python train.py --num_hidden_layers=14 --attn_scale=0.177 --init="uniform" --init_std_up=0.0225 --beta1=0.95 --schedule="wsd" --doc_mask=false --train_tokens=157300000
Each number is 500 + 50 x the weight over its row's rms, rounded and kept within 0 to 999. Layers, rows and columns count from 0. Numbers have three digits each. The size before them is the row's rms in percent of the matrix's.

# up: layer 10 MLP up, 256x128, rms 0.139, rows 76-100, columns 0-127
# down: layer 10 MLP down (transposed), 256x128, rms 0.139, rows 76-99, columns 0-127
up76 095:397436428543503511534512593511505546511485462516488571364385512580466470487578530560488448474500451464526501550524587561603459519552493534456455527570509497461555481503524464542401469436499487488554525532446473551544551571483501518521409431485550467521550524480460550510477638612545470471495497474463512516534477620477504476507514426391479432445481445485455508421511511463521549421571
down76 090:512448523542483607453522493562461515413509526535493488512529485386442483434506491546506408552561492499454519503512540448451530628477477461454526439557480480540460529504530516547514628439551496596470524538430594380413500426553513523496545561556524535475517409466565430542390492502474517527482610469588428479484463526505432504465508461531525438577454535463478491403544569469514504546472
up77 093:459517456454533482428460503445517646499502507455526575449500613476477420523529479519495456453575440479490462475513587517438521383521492425517491561451567596481545478481517508486530572499517495447512470556439536434510550406490444492493498497529538540562458484455409566401464613564455431479431508529533458516557461523514525574568430607514545464488520482422446436503436469556552435553543
down77 095:458465513594459492433555441477558400494476513568510452505506439517435541530513492429538528512507562510472455527571610460562477529436495487463509440485473479558500551625430534480494484484486538591406470475453528548553466430469610451564487471519485577482554579494512480514447483452492589573492501542532505607486448516445412421482565520420552471585491491563443483530499478472395497403418
up78 103:535454494431570485494505534505512606576531531408486486562484530556554410476460576496477460560552387548520463486482547557487568521492554500414466452466595520472482433633495440518460485400528439512466558539547561480483544595509506551484461534442491412515513406389530509464421448450509553488538502437558433562473477490560475470480489521534548512464450472546420476585506522387501541470545
down78 104:528533524457487512445478515483501537585452450468470572553558486477426531488622460382555481501532430496515554437463486502472401550546580479576514645502468456422477445471495468481447458466502442557555496584503478520469511465461528538526547444523480389564511462518501524541503412530452620495504542543505436383495517524477528435508532505524498489475515445544563590431503458444472510657511
up79 099:492476494528522552464497499517540539471500534523491420491566514417485350492500575488451558538539459553565502402522528477529435525462433496580527565522542489468544398502500436507436351509493616503514481552518445481491630509547496489569507527535446454414546534526503521490515548502465430515479522507543460538538439478525559507531532525462494484567511522364595400388435488544505494406472
down79 090:461508505524497486468531532515512480484490433485503522482440495445500572545442476465503477399638496493524531539522510601479594567576521452505494423516552439458546501426519337493557467400446460507377565534567443424534450562486546578480533448492510497530523534535494408482518533495392438588431484506523516539507481553510548537450518467539554478444500539535416539495492495436543577599436
up80 091:455466511439501577499514447445419488594429467486515411480582538472536485469496511513488550414479567512582500502438532496540548507630470491525572426525420498486517587566490487450543479528596580475546429532569603469534476467503434479435509510504503564557473595511550545608476499572515506486459531523508411482480456438490491447524483451491438404451528505445596415376460545481491465480481
down80 087:531466516467502416467547595467550555615511479506493553496502481537513507475477551430509483561629445476488467471523510413520477524475523441533453402411463526587473516373478331504517380557563541527489514555505484468539463531435522513466464500563508485512494477497403493422466453484506484521445570549508554541515554537502548498494425564472529511556526521565451499477555435486420648523502
up81 104:491534494567507504470325552520463560493529481428471481425429524454517459538545575489439491561605523523506484439531637568452512479391446451483488493488588525540467487541603449570466496494436460478516428590499442511504492505494526534523463518531546469561440478455435484524346442483499508491515584516468514551510506545542511530459407521599545495505524461469568500527500477461584450534588
down81 103:461531486518446492468509532519463430520505549474548491461526525430455512485438504363565570482505585411444527510479521532477432371537555507540477535494478505415555498495473464477445432508421458513488523509518427485498554546389543478593562478527467436575575544486545542596487587589492534588464521594490467524392590571558521477585506446459511603512510496482424472436496470464558495493522
up82 099:558483380557497514438481502481517553461433471609429579501497527470490510514573514529627486512511595541504482451519541512526563489452437432468458541531490557433421500497467432453506515455461445495574502654549514425467509509552510576464503574453475428473351453550458581560409449599465460471544548451491488515489526505408594466522523527544487521529500442496473496515512532500455541469546
down82 097:525572458506527478495494417497469532487546441466453470499518433504501510423426516364404481497513494441520484477534550512496495587529598621503553611519533435476507463524603572527536514478563498526596494525463590520482439457445498512615546378569443486480556504510421442504454499473502466506598546526565472556494518504519475439557370558505527431531505458516481520481455531428485471507417
up83 112:490538516645440523568494526524510561578451411403439497482469547467426550545532509506489480477577505491549456454504475528414538475493512475474399468529490483436505475619437452437433478448521411428595574566508597575574429488585521517525441511516515573551446487432495529540429497609459490503480495444528476523498534393489543472504532498478582513460494562521534449513506552461555443431523
down83 118:443550439583531575562467520543474523535616646479465537471562468415491551507517508504431495534575450462471531555523542474505493546468526507462541503510504516445522505578498532564447505467612461569463459538508535500418487433382469568496465448569508496567456404471431487519523495517548527589438434486443428535539557516556510383478438448442569481555461484418436550420533483465465493501457
up84 099:432473490435496556461517499389510480469468418538443416465505544475545542462464547542480415628501537573525563396527499481591507528516513489540472466572513497517483504567492448478547548553531462434513516588474453510516467460626512470541512486446413518561498441467401564529532483595520464537489583460546551518446475561456481479424463561599504477432485507493592424394563500466499500409476
down84 100:508529525563512537451473595448518468455569531456500546474439489486486461581533431521425520534609439446528401578602545417528453470487507540544545541450626532485568436492526483561446436540492501482426494491571504508518581551457508510471472532503510468520484402522552535561548555516446484528459481492496499469451476379452481404495444438454611585518511639503480561487444467475487541443533
up85 105:460498442553522486541421472425482555510509459458442412480471548492535359471504492474480477534472437548531535477502496583412589512452500473509536451492516603533500452509564584493540499513515475430543489588534490363498508569506449596517537463509567514575507505445522504497496477593441547526464524504476508518514444454405545568443396568490525480593530417447484462474536588528640444463509
down85 097:462547537493514478544539453493578515511526499468489493505507504491515446457525479226494459453290559527554453490544538522474505465493526497507484510438515562513641524544434552542577423470505461466479582536593474446529548508493431461528524488519449545549477526443537502506544478578559523596525517433474518537495476572473475447441481482547488489499494499503451450465465509485523492474494
up86 108:534618549599520564566457468464502528562551563439451496442461594543568447550514364480494434423494521470497469578530489537459586493481518504504570454625515474516488455514460522561546477436431469494519523598474548529533549431455460499534526442472505495577471480530464486517468422505463448432501529530479479501489427482490433450447509574495407453395572449477460529480573494528518460485362
down86 099:453430501476491556578427446499443498590467516482493429518495493585496457494523479372571482467559464582519515466515506453431536500427533539523591427465551506527570528531490546480602457541515537431480536421611383525429415591441474548387502444496480504500576524454459561476557580470507524471479528447545462494460520482561538468531403514539569585471486501480593507460496506429560474511508
up87 098:431445390495464489405456506407517535484509501501449489493532466488508420495567531507463433478527539461531541529558558518413458549468467375458509447506527534477495505523501469524554496430523496572430513596621436494584406493462604500555530490504530571531539525436561539466531458515499578485537530483548568547535508513531545577438424536594410475555456435472576445509521481522602398530495
down87 090:483597522457496394486501492513486455488500408472421507546432468468470534491512487339554624556452528442488475428497559523520612525557533522420492506495500441546540511474490451483495513564455540528490541549543414514463568586478414528529513504351527551504450468463522459481546481530490491591561558485535486499451521548552511532484463515432592444604511526444414525563458550438574468512516
up88 086:364441414531480515530450387519553508523428497415413487435569529503500565436544498542468581590495530561474489502529497462549492540519527510488498511485563427535444506492590525527512520514479545474412487450577431431517451497551472494516507437450546514536553462447532541431567473418483510406541608546469519425451513484491591601484478462483503484536506504543563493370535448563556398474490
down88 075:521431473551413491400437591417436558490540457483414526553451568400525473510547518457496407521522475412518531522568495587497468493433380487485560521580542562565508551475456549559444450505495456451562512558544476541488485476490456563404514462503624458471514423522456461557488453527615545580481521516535538483544498455499464522485424530554484582519496500439447509577463480563554528542481
up89 093:507536452534549584441479492470484615510496471484448435497481449481511378527493588544535456502559483434616502476455429484538532421481501467523552452537410512474485528608458520538507506477533531542495537499471514465505564536528493567579521570538482461462455483483501536516474432644460519442571523520567411602551467455595511470410381545515442476451504567444457484449572483541589475468496
down89 094:515477533534561483492506432565453424408480385484433511512432476458436546498565489482449562515521464438565547498464601463438468535545388517514543502535486472497508526489505404545547427584494481466565506546490479486481447585428472565431604551444510503532372554520524458520554387558477553511510458568419510567550485523453539571508494540459553479518401531530530468482470621558471510524510
up90 097:566528472511472410600506474510441567441601539497487508478444435450522447562602421503476470581519419478567533497531448583448591462451459454569476514547560524528549548569516468451523422385465517478519503495564452427539407515507469536533504578568518444501504512511488383489483498503561507437488556464483553583512483486500479476488485602592433507566520484430463514555475476530436457549396
down90 093:461566532516462492508509467590511573526572445510435482514492562458568487438460515492562502492486575492479506381526474532612509498551523599470519484415486504526491483489419517497413465514472431582450534584514435532469518545451455418429430482544500582510533439486464513521548545509497520475437477483470476509462494626457566591497449366501537557536478479492471497558422606437508559399595
up91 098:441560509549482515517449483466436520521436460500528485498413481560503449501533505511461571556504592451473454537495372575498545589393451505484520381550446575542522482476485491491498530516426461480606502599561483494540542538467538572460438495578560465572509479503463480480406452536547388505567529483522535524457520431486426454453507620540541554519552581417453576546443488461526491502449
down91 090:611430551482547489561511506471463528491471456421503486472555539542490444513512532314623449480488511552512559448502504458476518452521594524513541509479504530546528416506471496459508473474611467487391596345546478542481448534456514562503508471461507524485473459501570532492434494537566474524371497528515494484498540473505491554554452467572436615475523482506514381493481570507510557541500
up92 104:461596425509450501468455515458527542577457436479487502536530462522482414527513523493538511517513626522503563444544558518451484563489487472507459471578487557500388425544581433479380451438522471591468488488544475457508534410515534540508426601567563502490469513563501507468365460481522561500533538602507540520466529493480518423545463585440503480507500541550352492472532514550507523431414
down92 105:574500457435534528584474416585485617482568583486441548527414422476485455503569508488500436476471523553578530492476409565533463612449427500447496523502564466515487589634577460507552490504482510472505483534494489502425479455531459568463443497581489529424468486549478501464527569515421448443514443497519549422501479486474481496468562493558476499459563538583536575508366479456557458493433
up93 099:496465489573482596523469533500427499556526470398452580511491512537602416530457459518528450507515554465524488446496411525556520530515433476544603542510484591521442488497492464490457426489511437500532476585511481605401532397471505480442487485416427588487506493517519478592523522530534440468411435468463584574531533507574580511526398529537451473540513354561527480444464509479535496466464
down93 107:477490412454517570484546442508399525512356473509515488535571512526440592553564500459446575500527456471495476543571541402482482540405469485447491464522593479451482452489539536558453472541511517567515494481486466506560507453457471508519463500509433489535530496560549496533486553415486600499573581534462475487429498568444598518551501420425383433497466491454526554566504562621492416489575
up94 103:539544577581433581541498498406504556495504527442474503513426489565507510483496429516502459450556494412476526550591467523446548479550526407509474581567521464421499369494579482546545499497463389556527588516589560420473424519560532465530475531433526497487439438440461501585414478525528501489500483598550549528495525528511520469481472512468457364580446483540455465440463458477546439554495
down94 108:510455393485580514619491496442583555482609459576503546409481394521504500476549448537459502498517402577514511444524528520496506649500510555433422419491532482533537588487500429534460535479488494453449475555498574452542553493497470382448514570498473520431514411557543451471537448542422574508509542501507496568484469505419486470388552482500466554530488559448540523486575456512493517496516
up95 113:524565440534473472526529492456488468483487452515490493542495483527478450519529559490547424656572597525536516466571539584444493536521448467525491509620466475485491509521613494498508489516422519542581571496479532447539492428467452544503476608539529501434565480362516473566472399571551463460466436411462499558507460538531552420478476512503497442488436483454435518440566593459470450470392
down95 118:437473488476363428505499505479542528459518539427497489504469565508467468421451538557511512504460472572625502453522439564528520448588482575564531428450435564448534437554482448441487470500486444402614627496470465502508490505583505418550543485464471503540444467445566556485523576462586519522484540470539482480553442449493544531502415557464582494490536521530428466601503433464487595499509
up96 097:467544495532388490597449478435539518533578439485567358530597546453553493533521488491438468565552510505442401552472521455424407533584486477563438425546602503522464455499419522562511356496494459447538483511502520521555451513580520482538562497542524507482495495425504490400446515523537448483512500587511477504400532474491542482507586506588442428529513541462573494525433522481472511475500
down96 091:548495498462497640458580471538597490516566571480511549566595448499456492433495452494487545543515534527569564543536432574473526509441446550567477573463454424443437469393553470485512547542460484540460460468493436559496450460450429489402414536432501510476527533468499590561558500451492609563503469546595529495545379489476485467401460464497495475408485514504497504475538523439537487558470
up97 107:430450479538514561531489558482519493484510498469451583454578561487508505490492561529456496415524446520591610508493457533507514611526597475572592540504578526526458390499490416553422476486432530521511535501462526525491432529490569493532508460527567489494539397488411586480576424471470504424533451533537519500544368555466487489457448501416444461496547545561512500497564464442512424395430
down97 110:585506543520508522405545565510423476557499472560562547450476521594471441515484424591513558419389459330519446390446640538454612475423458526490484464440556503513529456496477462456504555528513468552582471504501439485531499414502455437568458564523509600495427483555533476548494524521502463493525433544470555542493523496448557522418498483526516498509452478522486466547489487510526558447517
up98 096:453496468472480585537523463512466527501477438324598491495529496503442440480466514480455425511516581558500458511526538464468472487478565377536534540465543506502481518559594496526401502410504549474510529547507523508471472584616466506461532603519461496422520507469448565458548505477449470516472520478631468450485508501547537508498515422575554497504529491438520396362546490561548423572478
down98 100:504501507536425505464527504478525419457440488546523519584444427464465539524500524589529467495611449537482500519596447476572496463467485560488490566524505500565539536555447582606429519565489509488531455451388468563525522485515483469419472472506499516519620455505492397451417609449489549435481438543558570492544414534498484447452461508507535460368523482541542510550517596578459493419458
up99 102:469509468481536437492473511473523562528453504415499520516559542507534506446559515491443442532562542521548549410489481441487489468497604554461528475527530564434511483591553514523485462500501486452534573503472486388520413543493601475498474423475521536521567444405535539503492559687548540552416546565472444547499457456504523556524447454523415435411435430478436465448452609503549447479445
down99 107:484487585510417554452558459512444435506532486524542400556482524422521409570528510338525504516538568482532490489447518460482526497495449365566532468433446468515523424452437480464503537527484578479566616488478508533507591539486594498414520484485477489544482515417515433490520532450490504521481577541487501501490505508462508558557355532481526439518635596540514495466474508461453520563475
up100 093:497597485468515463530508444551460591496410450473542530490466541487393579445533563510477462499593537527483481551589450504449518536506531349532433494578514495478521477456581497453501549496501422479599489515456612542546501472509417571429441500527474501443433434499500517426451545512509356464496496558464518526461519497544468547506388532493465535554518537494542519520539617492528388500484